config.toml
norm_eps = 1e-05
rope_theta = 10000.0
bias = "none"
init_std_up = 0.017
init_mimetic = 0.7
decay_fraction = 0.634
final_lr_fraction = 0.1
train_tokens = 1933000000
Each number is 500 + 40 x the weight over its row's rms, rounded and kept within 0 to 999. Layers, rows and columns count from 0. Numbers have three digits each. The size before them is the row's rms in percent of the matrix's.

# layer 5 attention query, 576x576, rms 0.11, rows 431-447,495-511,559-575, columns 96-191
113:498518521518468481471498488521438530457462522563524535465525489409424456500624496510522495428473550496473502481489423516423491556522574529500486539501594474497486564512580517537541540526542509463387493523480452537489509581525426595536486458539523458468503474501554502470475577549449527471
113:592517498568505434544434491435487546536452449516568394542484538509496512568457509545490522463516481504451403509486486484443551489493501493568531523535505511500449457512595539545557472490451551533529473438455469479470499462491457507494508425562508538498418472514508520525497561544438489567
114:553497534502373481459502458493432510413485451453611493496498461506534553510470459537501461474389454540481460503558534501460497454512460507469507503478557496513565532542567523497487534459549425476526467534453517457552490398443473486532497489477490414545540469537490430465540496560423473466
109:508479508469554545444464588541398469551495507485535414478529487511536517563475452488454547526479496542518516406532504482548576427453544572568490560529600516491534503465581465503393547452541535486435451458525470515483512440518467533438472544469490479469530540530432515459519486471533506446
107:494473504492611452503481508582506510545543489490465485419504430444452467634506464522480491476526447433526428453541400567535503555607586438490449544451536459498499501473481534546513520502446557515486493521546497528434573538513516567468413532535522493510521543520520465481505573524510454521
108:489472535484553433456481478518506485379531448540489484541432463532527556461504507505451543499486484505462593586455458498521527529492496454505475463500553456550545458459517580510537414454542548464510525464520507478450560456441545540534511436473445492576597479481461516465504566571487520529
114:554471444493492516528525520458439552500551509484479478471464544534577471454546490444484498521496500448552503506480490499525497490496512451508471462504503558506508504492480488436500485502471528553482574488543444479483479521515519487534518557510527479510398489452472495528473479549482494503
123:404488518528544463488501558542513535515485529465479496486527476436496545499537623567493564548464463532502536522519484537462543485587479428563530496479469501498484501462474502457546451474496478528473560474564508486491519533448543487478553483453511556508523539481540489515546635463505458472
107:516552507509490440550491467580582480521577541446584556490477583535505514518518509505585491459458553478528480526476565502516461482539484463486492554451489580455504439429478485484498547451421425505507531447504481441473514520524443487482462509504539548478500482519471450540469504573479531596
110:490508467514524506513440491503554517440460554547459450458518524500438535486518482455478434464503500489561499524497466530531548469505493537490450513462538489494537537525572506454521451492568544537544475552494552441495505559569557432521499490519500472434491559439548486523469463500474514523
110:472503509510551607388446455506479556620507475511491435560531454471506517497446559539491497508483508490462507500504472497499551497493479508568510536499505455499499487517430583476492555554533497511576459467497493501550512569507541504558496517466501504513548582464432491471476606552388549543
109:464509495504511527484525459445493544557520446544476540501516486569553519473518519537493543479547427544489477508510455539495561505563601526562526480485493566532511451454527491451558436469499459562487472522446471474489589508450474462486492505462581518506480537512601566568395457421520458593
110:498572473481428505576477530499509485478526477535579522544528461478503458467472523485479493460471441554552485499484521428457482543495466487441532533557479487450471529515536488442531532498414527488465458553486527495505493459536565514464470509498487485485484475530537386456513519550514497468
114:422512561497538517535468511533492531450566535492483448520518468526467398545442491509487460528486462439493531517449506543519485499504425485468488548482564508470647501578493529468457510469438450552517547478487508591517429473518447458500460466472552501489528511437532535491534532414481503449
112:463512379503527470491463519487456523432440417495506514556427454524527466528543542380518517462521514517494454516455542507504475536521495470476507552507543523494563537537442643507499527518481426527473401526489547526440536457423444495514517553587460564508476532492563513450481521531538493538
115:494569447496518512526480483470452459572501475495499482572530508559447483456449511547448558491522475513460505461511577472510452497562525568529525475485485539402512523449458454516461451456473521529549403514506515455516482504516492546480497515507505480499464528437513443504547462509535446562
120:505516557490553456501480489556497501494499553473485517482521527551506520513471495517464547434486498453480535498457514463559485585558517532506451447476495495505540569469481472514516444506483559477545525525470531526530435543490494479547514501444491521448553531485379478526427476552507428512
102:507514540480469472481509481496528488607485496477499496512531559479471483503612547475468510494534477503568490491469476450570449487445477561464522478489508544512454498483528520538496539489536483484520531541502486469532503520532503528479564440545527480541553418487489480475476489512440599480
100:516482460550501593452498595392510550516453417501503479440448498508502487498439505525507497521505435473465444462441501433494495450467481463524436521523491507480471506513460482483558437548509557520499493468485507456461497470508546523545497486504513552505478486521473544483470474584482460507
103:453536504517487475507518464445436505495498493513522465514494504448470568505511480502521515511449525509436460480539493487527482440521550491496490460484486492546537464472517509541548545443542565568432471503501511564469419369496543428519481443452473476508480456575491527508536565484528437480
097:447526501476468486548519491500446425492519463459481511502530485504531500515462504465463557514476463546455540491562509468560525519477545486482525522467549523490542480582542487523453488451578517503517535493566571510557451552542446444491459528478563527566462548502540535518548471513568520589
103:467464442471484486517526499486522516455527488479478468453529479471542471574450517504519528458545540512579505434564527526556497485567499506504485540383532518374555523438477542474485495429542524423515504503521415478454493519497556547581504532608482544521450548467504471483522482476477515549
100:453546486422496508571454512473494534456494476532465480495408519483506530486485484497505525493523448523524644486495534496506491522565449509502443494437555415465547481549505489477427544471563453517478448511537533491511571514518581507543430493531481547533499514480491549627515587491455524505
093:527494533493408476440489521476520431450499571435526494522512538480536478407575470500492457501526499525483496456535544548472437522430501447470463546503445520507446486490539507494479488486460538471553525495527548441486500553468571485482464522408491505513499431522491426482549517556475522517
095:471486487523470464459603444428597483547397529503543468551436533523448494495519551466511548522486483528498514498484462468499471451519547479536481486513475476439498436489463477439483544538472541535521451422534423484513521484515510481471470500548439576498480480488545492486547590490439426540
101:558534482517498488514512509564543427518585523567619452453549507480469482425568469503491566444515506497577499514499398493523492448477515403463561520528507518460516506514500497487524501442481444523517474504530478495511563528532472474481487452467541543555512528492518497463434426443476446516
100:533494468495564560538528537480457590429470494494499534486494562518468445499512502529511476363454486501466491416512566509495417557503577491480476536525573525540526436464521449512504483467418543499513480503485503494485474500520520464434569428506522503475494497475533513495505482517549450475
100:560502520533545469475456454475493503534522571529491551482476573556481468449499539499472485517561481562496575513531475517494528513542567488495535507503438384484483492532451540530517461512480517467516428517491466447550446527527499578519468500464501420481534522488477490491401525546500476519
104:528510497572466518465550510522498567521454501478496478557472489468459556450497462499520569520530437513505564504518558570482468443547515513559532415502530580434557413464517433469528593413474462537463528550527588477573535541521473545533582521488550404491543511525554493466508446465526550452
099:545511541454487515478495520489449472492566561476539438461549490520466529511457472477475595477497508582504565526496466469519552454469530471527389464540513508495552428446622487460504540475481528457483510503510537457547571477513513490487515520528520465569465440544477470473473452571543442515
099:562504546525447512580584498478467453597507465540527475530481545500490505482458501468442455523598558520524479516521477505509537518435463486467464540488455551572509505577523467504536475441628480520455476467555479471488499501434493467446514565456542509531541470536522497500442500482486519579
105:511507489416469484446522518576461415475536488439440544477482510455541521481519430440581500507435539485523518551508491546492525483502526519461454522479503423511495467555484596445510490524455546519530512484453514519500513510533471545475524508537449525459523460541581469492565472456504545508
097:508553512473518448502439501527525492514502499439517526504477470543488441518495453478541575503519545572493496506422466494510487500548531491526434536457473513468509521420444445499447422499465528500492478578465454555506520506549452570535542521480519490547486516541460451483577496508513468488
102:553492529516576478527516470561473565456524480470568486559463546513464519483549502500501482437509510464482497533476495548536523519564480455586505520576565473482569514468469461537448457569460488463458510534571536490578499490480485524541520516436471509564458540533508503477509509468462486516
111:501570526487558434493477472505510557546531530473532546518508608528576598486523501505421515527499551439538509452563555547489477554469535453447499489440553481438490512443485525496517590538532489495470548515536507437472554454613568536435472485549482487542546436435532514481492460524504567508
107:506535511565472397503440552472475518483498453497509539569509567464414556521537590503496479556579478535578546487481498471544523504527493525431481405525483501575550490488518528494539480489504490509529475447550529532507544477506489554511530406444463488532360512480497455478515438481510490485
105:503543492519447540549507418541527532517575538505572424441531473518525498552511475538485541583468595477464509539551529521505521432492571523495509465509492443464501536479468509548416503511445471469483486526453503432461479565486597539448479505479504500529463466551468492515470494487477464534
115:529529534495463536444507447537432452473496549432515525538488501528540502455463493509491589585448492556469568538501518431455532537512489528586529551577536457390565550516531426421454510494540544514537461459566518562627456390472467495433487512463462519523401508468512565525546468479467521529
112:463489568517527507522451528461463516547408551528501475496545538437488476508476522561582520487494446441518418468467503452492456539524512521513499455473514473475603525485456472535533528500572504455396477496405585526448432489500428462560483479457529493532492554456411414454525544576481525532
112:527500439530536476431452511513577472411469570552510512516460521515475570522493509458547539464453469471515526479516529508509577547487477495508462506501611472546479491499501553472447456467492509505505492494484551509441489498440530572505473422506477470532470482515516440491524602508498519464
114:513466524417515490431491447528525509505512450498482514535508477520559465534516456488474496515520493443479433493528542481502462502452533440499444511506511488481499469517512504518514479482488526468592559470568538507456574471526516474499486579492503528510493464567428485525423529501501548543
112:530509478560499462415461545445503517485467528493495510497476507502532463478494542513466535485523481529587510501489485509519510437486550497563475550586474502508458559507495502436535507572430623496499519463562434519444487509477530494526573488541542536575502566521506544562564533471465535496
105:472547512472431483520488478544490516479535433524572516487488548491466473514543452455562476464455518539523474532540480529513486491475508493507509516497484560489508490532502505430453485430548456520474509504515415527456533511552431450529518428489443547530527536531538495469548505470466496528
113:485451527624490513487473480507534508464467394469551510486594556498457563526486548540524487448462532495429530448532506485499434490506562533513512514505540448532524563476513506477483482465466562527491538528498512503517497569482580473479527579486501484522470527447568503587535518443535424528
115:480534565553413575474475488466482471543522453497548563510549565500521575473459541464529533496567575466528541496505464470483492414482449536538492450556491460447509448528493560530478441462506547508482547492528448452534462559515472514562510525495509536488510488522529436439532484556477544558
108:555578496485461468523439525482443484534536514479433499535490477506535494422489496633473581449538454544555546430536459575478525479503516510479486457490524510498517423463550498482560466495466497510469426437393514510565525493520450506496550469581609446497491557486488547494434547501461541509
117:550568477463471505548537494551502473434493540536553480516474425502483476531460504462499545473491429456435506591463540501529496559519491558477392449461533484521497523465497441483552525424451484537471477488558529500499526427532523493427473490483565513470467559509504466517448463505496501479
118:404452471453548524529519571547497455456535532445496536501437496513399538542529495473435490594423470487485564464514511548486578540535434447472558530453512527493490509571510380576527485470548452521406579479505494600484508516468523459505527550468514495524532481505559447533519538385560471443
111:407477475513483504491516529458496471510515456472542527475468506506503521483479525473496549444503540577511520531467525468453473521456446532547460529494458467506502486513417581448478520484512428479472484486452556480515552511501480533508461531549460511485511508472570504528476528553534462503
109:533472467482530538534417540493477494535485564508489453538522535584498528466565504530430430476455424466461434576462514479523408476545422455510376522455469532484483496555502457515504518492469570455498459488502561460525473544556489511580482472538537472475546525503534494553487519514509547471
110:394506462455560514542472483420471494557547480467515443442474521410490481509463492480451485501474538565509520520499497428509515500497505615494521471483519467535560585540519519460500490509493552469515506467527510529552489506511459492475510459439526526476530525536498460465602474454508485472
# layer 5 attention key, 192x576, rms 0.102, rows 175-191, columns 96-191
108:568486527511488475515492569501424445478462539515465439435449485511509523479501508526523508520545483465561444528495502521517511580458505462519428543501580462513524525465503536516488450399512490513548477530466503476488419466510481490549513508527527563423509433545538479443471486559474511462
104:515466518592478438482487571499508558555492479544593456501461525498470514541508508529474542484503474544552489473510485455458571522464518478542502467514494581541528469477433543599555509526463501461488524502491559472503555503431500427491512488492464521459441496476558496532455547527500526473
110:469515467493458521481547551505454469481426526528538533537429468515534427557476465513469524465497594479539453543471520498515505465535456466544484473526519516560458503521499457510551422468461450489480524452483499517576483568513382508445435526544505465474488478503480476480522577516504411487
108:498479515397509542485446508479406476415481508483506534521488568524561516452469470506544512499497460486485576429600517522546472420488437530527526562547557546442586427481505470452436521527510547432447531546506484525469438512500493495457438493543486591518471531516484513415525591488517546519
108:487469570454517469483508572504553497504530470486487476432482454455497468503516452542468489509485467471408464510491472485507472509574535452474480459426472452506494522464498459530425492456477518516496493544476510545522530421503501497453446420478450490445506467498506524513591569503496470622
106:509499581537546513519494501520477453497460475538502551444434507539485520514525459557564495526510510495520576485519507496550541483565511459478419496520497513458506526520547492518509488449458427406466489486497449478417483427469522548576578510495462538490522504549537531504527484520476554524
110:516560486490498477499523463499463477509498508387498539525492562569536493444558447480460525538452480499457497517468486530561511498450504484432419512536464526460519572501475420477483493499469501600466497471548459483459454462497545499563521491423456581562447529524533456492430440483475500418
110:541456458418439558464488486565488500507482422461502551528530498528401441462503500548476504519479515537516489426484460495546541487583527511543522476472475501477561505495528507478497511494560539512484574531558500524528441465479517492513522494528564522532463516454494509541474521509492476524
106:486591527497470569481441445524511488506413514471482529504506526532442557552471482509513570541480465515520536503521532506494481517510536511517511532449464548457433530521479428488526504414432452554525475532478476516533535469525412461415474529512434476451536499497534478460545537537588553533
113:459490539527467488532462515525573491501507506535552448481512504541538505499521479493498435473548548489457433539498502549451473426477523538556536475575456429464524482567472496448481518514481479500505506457503442433479527503446456485592442496552462467467482468467486410523415554475455537509
107:564470553475505537486506489502502479508448392461516507554464470494475470455481489555516466561477561499480538528524496530478518521540469462520499472494535440470452467555478512585506600480504516484551561527504478525486459544505586466571450520422540510450450520552539453500536470527510497482
108:419539593463528464478515518475435533506515488508572521463556495603478462511420474498562548530516476531605486513438494466527448594529515474572514512468489487552503485450484443554502430504466546509509513528478495452485504517437440512436499537448450520506515542509441509580449460533431449560
111:558525485531422434575547489558563446482435590488562486508451455476553499441536510529526521562590433473477529416456497494528518528469530495465509498507508425526445574538549468444501510500523424548523461507498458512485489469481572534447558470468478559453491476506499479557511507448481545508
113:453512438502471503476515511568549485477548482514499493534499536445490475486431507546509426496483461467527527481496480532533539483510496497541499479495497587547525479514557459532497522479446474502486505521469555541535472539478481513495521499504584464580492425519476545439519474514560458460
111:446528400489592493578478524424528511514412461592490524424475581469502510483498503453482512515515497483445552562518527414478483495489466495565475494475504481486496552488492511581524542429568495567525476570546534520481659394479502578409561530508450438461451488528466531489556513495545526437
110:491523486509592562524469500446446559515447502564454493552512525470488475529481487538390533488488467460495535510534530478541370414516505467524474475471498476459525586554544516532547500499408466569455407511484392397515501480409506518531525474545462501480492550560479424482462537484512490509
114:520558506498589491514489416482527478430439486516545535513457531506513519556501562512480518497463497477499496514480570484515497566519437544395531516504502444506508570466457439544465503553396530521469618508485461466582433524486533429463435464539512561455551492504462506547514476608530510511
# layer 5 attention value, 192x576, rms 0.14, rows 128-147, columns 96-191
098:484484499479413540509486455483490538589456487509488479542510521543531515471521551455534483551539491525479426526545434465459497483483515533525520459572496519548438492495489535491480547528529458559422548592568563542507456507498455481508562497463509535451526556469516465515535480508537484464
105:516458419513494525483514495565527447461558544509390510535504485491577491523442493531540455521460525491537503458543630418500475540481486519501487483448544540497478525473572491478417499519536557492491440406517469440462494539469533576435551455555499541565558481483528461465499499511486511401
101:565487490543433423433506501519565514508515590552530513539515418516500504527567506554480571557544527555482538518471479540514502543517423493484531473423535499473514518434529486537482458496458526503500517526532476475442446475436539456425468530505477484419555532504482539548499528540469536483
104:519428566445493455523482509460444519461592524546512503554492517567512497501508489480455496481478503434467459501566517490544479501384568405547477482519488531515498490481483497513519512490490499525473467530531485561413529511518478473540500487537521560534458488501522481537484507533527453537
098:515504465552503494451514561573501455514487500451521482529435516485433522460501537498470449487506480486461495543425533488520402515523556467498600509564499501495536580519403539504402507542543563455455526493515521526450506503418479561489489559518521547532542491500532533506556501485467497471
102:475471571479483538463539542588489495481509537528473579522380501491499486475463485540487549472502501505465452570473477484449438467480525481565520475526513500521601512532511524505513486513470540508554534483528534518495467545468439455519498530413519532447545484470437570498495576567460509504
102:499475503480480484554571548526451494571485564548466457542474426485522442575524454515452537485438581470424491554509519540531484532531586561558479468450464479507460509556493507462460494502497538495510544466522470549531448412533534549537475565556510473469508441492482470460479550574513513448
101:540502455531530516472472407566565484563523444556506478469421502499503490432472599457555499523548481426460465472468520529496508481518471550531538514479559529497537523489534569493440485473550507498511490623514513522580556534512445552459439495505487521524547471457471470502443482458461455548
103:525475555476478417451483464448450528495483541480435457576521428490486462509460366591429459526528535535522532486545569407585485465508463471516545469485517487465580445515494490350480494502553493582519531519491490489444426473524479448508475500478515520522591540527466557537551524506495464526
104:502455462481533420519563465535478487553505501456541513495518428517515521489561528500495433531566512462437474490499479528503496490545531499427476487544488557469449449557514488487464509462553514471485477503485507428544539475489516565486503538529477483487482603542574577401519493498486560495
100:446484543416467532533480470488494527525545517480511496549513434495435511521525460430467509560574452487570575472456491510539437474438478565540439536536535488503499444485519545497500502466507598522487486462548505472540512533529594463470560493526482517526551494452540535530481563465497476445
103:581495541522441475494494513502491508469524480469503525487499551517550517473440495440518534444529509500518481527457524513545542447451525563449530475503589477534489504465462422509471593469547558429490464545425510510532535525524516532526528457532448474477511512514566539478491514467507543562
095:500480411477545540500465476501506443473491497463479508465447453508501544533480507496516505446513531451441489491498449545538545457485565546575432490535512489459478504486472516466482464486522447526571498512563516509535521527450475461505442522532504501519507479541457447493410511549522486494
106:470494562500520470538517476536513513512465469560558482545460423555553451481548467471491489536471461577582429483457430486560478501548522573477532492463498534489480504516471561469500505534526502471494478568503486591546523489457433475440409451530470473504493524495487534478541461494511472539
101:542525470500573470540465538525486548513419555571482479518520589512497530515487473516509450534472548477501475557505532509499425427493518464526512475491495478451534492446450549483480480513473509474450502545460571468432505469518467511478464537477471442420496486481554492524531513446552455528
097:497468469491511527473484483574514449434563524427579512543435479502502473570537485547550502439552544448542478516534453496517506469466455523551543488513493472526493475545552460472562515460524499474482469465482530531464451459450509520527486483505509547499520493425561580487461493494488532501
104:528512434614503490566497440552500451563478499517435520525495470527497528544509467439507419437461532555529436409490440446526471511486523523463540436507475471557509518567469536543481462543556435518473473459502461488496486457496463604473505494452492434501524511494527477508493474513484501485
103:550524454499510418528478599491491536458499464492547545514557498447458503479446466502507621462517533474545464462487529482539494528546480511490516514475475514528544457441496490568476476456482443545486448478451495494457545448481567459525579493462484490451534540550449530540499497571463399499
102:474477478566501517478539529543531509403524531522502508481415546526552493474466504477511530475534491473508525465458559500413450523496524471484533484514541505466555474541583557506541454479527479511506489455508448505375557540509532437508509523538554542513505522647545415474458494475410541542
103:498533486468446497402534478503558520542484562484544489477512461512495470518398442577455475472474545460533513529458432492515541517540455518472466527539538467537439508567535544465554476483533505509525495538478456505498474526532482501492497507566482494537500496431458539548460585494539467517
# layer 5 attention output (transposed), 576x576, rms 0.117, rows 384-402,448-466,512-530, columns 96-191
096:551451554492455495495539528548483511485494485462557493482466459541506442553505533497522561391408483506503541464458509479527445541455548487472477529468459495422598470538534507462560470568501486487466500549492561527484521503510447481533489477551473492520492503466441529451452507499411488481
104:478564517470530507453492492500512498545520438538461555452511509538466545488571481436491630448477535527493507460496478444479424574545541450421527517460495489455449548458395467464477513477563531504556448550492456511588539502502581467479450572427501490479509525504495524467434490421519551559
104:431426535483435554495480504432492521496472469535454519488511432411499545518475543479560498524507486522593523465531506529513607454441524442456445500470500535453496442508500517544496509538497453449543496489533407430520509540495492508523511482510538535542454532543456463430565457518530554534
097:496477474515518486498478504478558445506519482546498535510541480525544507471490492469535518494500522507554533504476477570523428465445497600473491490525516592447457534464484599460486577541553485503536491491427509541575552508440474463421478522501531471525463475457449505450502483476536520442
098:447498499494481502483486507502484548551504550372458540564511521447496476516560573532593541551537522521475483527505447460549572555505551481546467527495439536536562521487483463488551438516467448529457497481480601499452461442496530476539541460516484521415486469533423501575491466616459500447
106:525528512506533577541429491463430505471515542462487578473480547572521527429528514453458461478490488499535549464451484496488460521557526531506583534488453513522467537455502454419507463486492478459469429419461481433499457458489470463590511452554515469548464440499493532466569518472486518517
097:506558505497482434425442573489486471474432481471556476452470507434527540535481494583508528590494517529531516457446480469493548506469483477473535452519474551545537466454519516503559500530523469475464538570535464479500509442468446526489499482495545541515476557486476538500527483480504462526
099:534468589521474518536568551502558516516466422520430513503485510567504408507495439465500421437530560447441518492469480480490497453539503481510521502517506534473500519476451507519433464576496497543520569448516514505450531410487541450476523490459559444515563492489534504459500542546439533426
106:547504475535446554581541561547513485472490491483564550506508510553565525475491498520401466498465508560423513461530516516625483495385466590431554449500475491536495490470466539531496517412494498483530478484561429526573550519489446443500529442519498537456459503503448481494493496474508506438
100:545466498574490498473600541534544514522543538426503504493505470510467536496492491406479538490506500499508524559478469470495470499474500543530575528450562492512500507427448519461454525515420514489520471525479405516436458490509507509438476500516506580534455511481486546467467507525509500572
101:525453446566514447485541454515485521378578497491454515509556604433493540459505420559558508488470575505451520538522420525435543513570538441481460505504536592454510523474520461549466495496488429604445513499506554531529449487522445467477498541494474459423537553475551518487509481570506504439
103:528526535449486505508539530497512516493559403524471485495493565491504466501523507462501446464563473536472528469492520479570490464503510564551446461539473520508534544460459545538507509539427540547493575496572506454496493424442501446381513467506465518458504544537572482523502446507436452545
099:537478520529505511485578635521474503534519455493530532432561491490464502484533548542584529442515453431454505474532548444490509470464472529510511451435493523506484478434485546510511473491522514495488462505495514466512561478531542480510447429548441520471514509526519563452518537496514527464
100:421508505503478538484451494448491491528474495486518494511539525494502570432462529595511463541531495447521570464505552490532520530431525478548490505510485463471490509497489458455458578507479450533487471477524521385458490497526495469482541512491504495475468457525542460481496547486483563522
105:511487499447537483479465519569437532562518491483526516458458514461523527511547514523448472438490439466490470507482521446501499479531514578526419564546497530530430402482554492506487474440462508470514507460556517518465488476439530586469494424478461583576504435532536525525556456505492515452
097:486514490456442440486476492544513522507496575502480484558579579508493535478579459534456457493557475476511535546449466491476529478462441507541485579440519620554422533447465468506494537479416551507517545480520509572508530506440503517508537564555556460448509523514508378552522498519489425511
100:534520462444487485499496524472513509481450443491544519494520515425547546491479552508480524519517484458476541544527492553546461484449527430507426537520523491482603455453478509457466480503452487493536438512459448533404438532529526510476480446498429456451473496534479488481449521505492506528
098:487539474514535593499549482414474454503484543547412548530545489494513558508495520502536506510500499502502543456463506514473493458441511495507487447537495515486575500475483479478523471467442572524439577522530489475498483472439503458499484479558545530461426425479526558483524462482484501497
101:514556467451570451558443525535515457542480477487437428500533459529523555492497531542517553432562461520528573540485517467509535517496526479526480553422481538513489425490480489476492585524495465525577494509462448522556538538511530508433473477530553442512402482534473445506484548485516519575
102:529449476445546497496502522512573513494474549479468436540487447459499480532499448504456479507537485438472461507497495565430418488511499550481536486531415477550394464545457487465508533502507502453452484482537449540567525523519481536515488537488553496471497484512473462480527495532536591494
103:481524528474485559491562505549406452508588379525473563544489490505529488512457436525532572489459452480554529558490552472510485501531514502524492494487528524401494451472515511464492478490394515454446446442403526565454484470499478484494493544513520526523443501538557473593516543429486542521
095:513473527509521448476490572500482534499499469468472527507512493542478435491515521484509522443524509469536517475559478523508468516467534522524553530505499556585489525455475445550430496518460493546532458487522522423466452498548479495402460492512540396468511512555547528448419517511456490512
105:469494561435453527492512516532517548520561474491450544429464558495498477513504460491472455502548526473581463563449512416489522439434510513507540472516461516497479489543499467535470481467545473518543555466504539486570468542452452505511540492561436498491486427448484551548475450444511482541
099:507453518556515456441516494544454534510479505549457477456436543514532542508469561523529431514583487471555575462487462534472453410536534495490434484498461532556514504468508478576463543488564508495505544526427498531436450615391550567514500565506424539563432471491542523503564530463492518426
105:563579456486578442537507519507506463547504580536444503518526515439583507568514530539520567578504457493550472509504534454472532521507512458568557482551612469443506520504493501497533544538483494471484515487437420542561473446481485445501515550485500454480551544531521493479505446530601521523
106:446412502518510481539508477547402505546438537529459489454538505557463442505552529497434467449437608488468536552472537525544456466489499555544492547499523556497587493544485478511478540459597541558472464484539475576514444637526512534390547452482493467474554507490528474426529452578490529497
096:509473567537435511433469560495525568475523494486472487429514492513491451590543500473475509569508494536487498557500476470473497535474559496489550466496561473555479510510518501537513515441508479525516549515494465504511485517460470568521415464572572491561475623531519456498473492461469488506
102:477447517470484517499555517511557526540470440524508498483542508513467534466538441521509486509476514498519484452487536489497561449389476552522498523454537469451522497522533507421494535558519454480467498494469461416431518523539534452455507453500471489458539455528503498571457431456535499488
101:525502489470521402514460447526405426462522463469542554505457498431578520500472517496530470458549503484522478544481428510504507497558535514446495487505435524532460495453495474500482566485498513523496495511477479469452480551459512483584494475441495464517434502526602563467497557526552524476
099:517436549476439494503520492496461507488527511520489578513528402560543489506482530561453486479574522464593415548465497487509529539428474502475479542495552483542503562520499501473485502508516559445522496520503519548533598527499431529491521512527538536513584508419488450527528561491471434539
102:480564545479469484481503464463517498462547523513477522569544490458495466480461506505449503477434508524456433515500452557587456546442477428523427484497458409430502476544520567464522468478415484503468386524500555487466501510476427424472493566559516533495501431456493526521537487423547502496
103:455534487558421544506493464428490463489490490513390528450426490532476521495513551539440512506509459503500510547573473485467534448486486498501544465537555470546501477531552436517543537503553499476471473467471484490500519507491448484511490449542568461529589511484533453513469551525494509529
109:505510541497535517461524485511521477479508549443524552499438475448427506618466534454483527417469442493504461431461541552456514484497551523462532509525455488458463482565500478528512473489470485457432511495468505567469500521492481507512448440496477558533530489552581502517635461422543527414
101:473444547482455524473495427497450474446493520463546554474507464539471492489521441515478489512458510499479540489544484465469585460543443556496498489558460476431546503477458516480579507473447487472517520514428489524417446510454535593513505462498563444495507492528494419510436559457402487458
102:546555496571511607502552517512447550479562518494524570538452460539498512533487477482575464529535525558505548480488490528527552443499532524520555510492546496497565524507505468510553523494550481494551496459572520492464587509531516485461444453522454426515605528517485431514490451519559535523
103:496527550485496536464463498435486491519505435517482484484446525500499608513524461516486538446538436516538504448529526473488521472431472516529514543502500545552486380489493525516485507455405478466494434451511539518498504483468559497465476490547534517565531501565512398417526532549481520498
099:464496458453530502569485556468521545519478553478517546491557540467450481531549501547439448510510531479494526531521444517461487543477529495475496488490482561485498455472478506476521478485499474530530471441473549503530502509549484536490589457520525491413444523468546428399451516521441495512
099:463525480488546464498471470472494495540478491499483448525468536557526529372508470518508459460564528480455541568511534449477486474478440473463480527563534453421542472499481528505561481549497481487547397418524514530535557504528490515574567512514527551489536518508471484539527535497504464463
100:495481503456592537492512476476479508535508557575480531433557540551543532465484508520499414497473494590480456534475575563528533493496506486545480492518534481523476524495500554453496554536490550514533457454514461487454470428533476525516495489494516511546591486457486551508452453463413576528
105:563521481583462479499515492594519413558542532450538459446492545488529496519522503543429474538539496529455477516431496480515552523548474486475471480529462531551444538489491477530423511560525484592502534585519478450578477549472539594509528505480525448495504513528558465569528503463566530463
107:514576477432473520514555492472444507531462464530476458486490533515516521487546560525543499507433492550511485495555449571532492497524512538512485561512545550520549586473554545431550539406551408418473435423500498507503479428486574407507563537510519509565500520471521477489551442510541461495
103:440501489474450494442440540428508496494452571529438544558543516502523490413503529501425547542543521520448445498444470528515490590495505488436441551467506527478582479526551531535512549503500474483515490483515464596559417522533500501516549488474519509469491500503465533496493459547504512473
104:484513530432491473544503465526500504461519461525494409507495499464526528512439516482460505553503494526499486526519431542471576465517499527507520563460429497524479515470526473512498511523505410466488515536532474465406498521577515438508473445480541399491468498509535454483509482484596515588
098:481459488474537384517442580525522472539529444423469477507495546469495529596505554511517552548513498469459492518499544533490517553548498529515520477506521468407432483510488513424457508528506464508509560535470492551559514555544481551462483516515497522445459515495517503442565463484494391529
102:445459497489455477497451454452483542507512478586565504484576519456505529472489556486535466504485517420514549474546487438470506585482491519486471464462555561514532537521412510509574505407545458527573460503432511529510521568563518524513526507508480508467444562585521538441513525515558537479
099:581594476501481457520513453488511472448455517533496487518542495486505496466463513543532564493500477468478514475482512516428496489495507550595521502483519438530427520468509473452538475478518426495427476533523507501433488523517428488529475495499481517482485491514457527486507542451515475527
110:457508474462573476502548536446421449521562450450545532525537600536492522489416560532513509520526464506539520490475541523463520524483457486482546556515510542505475479388605475536468452580491484471552574530555478470486454491506513499392582564533472492483469488498547524501517522520524561479
105:491563496472489536475423521453496529462535585479499461474543539551454511518468497568528450588463513477494603475536576490559479534520427609502543461460528415551457517553493514480445394508421485413445468436445539533515448546468486495470480517468491544479507521465477536556574432521535543554
102:490455461532531464561475445529507516492508461479438473550428400454560501465468502541542435457486430493484464486488509522533429440500486572503453526479477500436464533451463454501489517470455500465455487512488463482455530593563465451524574517519512505512471488469495467537508497445508460490
109:532382487512520524477525463439466446548496473550499445469542486526511476471524526469482485506516531507571583504538558511557442480471443556531478477481470558533586519486499474495519475496528499451572529529525507413461474496533510521509428519455518541523508469477527459422479512514546493477
100:518547558537525529483464512514497561463547563573550505419498537524513473503472439489497529458516503550498467515513503582413528488429488454506464470579557494499479518467457494459371503579460526478500518485475507476485533457607474488450524496482538504516505484423507477550513443503403502529
104:480502560439516516506580494496552479477551460560569493517557477462499484445444436438505530496437583470570514505462561503511471517507523471505517545493515488474569490481528588498512523463430464490499516482428444411514464603435510503486471517399502527479458558433534517495448583555464506523
102:463519471493406441507490422502481511541546524558487457470484485446470541589405489477478539444473533528470447487525508494484449507539472455501463517516562461471483528452484492454566544560589546402464482504461511481535596489500511486571538492499473540532448474502512496421445461527545516481
102:524579513495546527500568540483474485487445435545472552506509491416510516522582481466530486535453513513548551454485527479504622507552514476457432476498499475539401474494498496511487501522515533499460474459484496494500469522534517585486521564520533559535528547503501457463424535526491512487
103:515542548507411497465531499523443508544511473425547476439486556492531542541483478498515498449495498474487587498553501501523464539501503574502511460529530580566508514466498422475480476539498553564482534508519538435584462503434480457589469508518533501463506533572499576495488502506499475457
107:570532470505541552520498475492428455524520507544512504506541474591564497543463462519468508487524528470520546528523494401499493517527484503541544522474517508476446570565511498519587493577515492495479511510507464552459516534574488508488473538521522450465466524466625543482436526508589519572
109:458469543500529480463492483469523521509523575563469534514509473538486478491502551479483453516471442543506498426560491567536520597448521485570510586490458469497475556493434470504523461513519524496580521518502520515476490411429451460483496501556485505416471475432475597538514463573499432531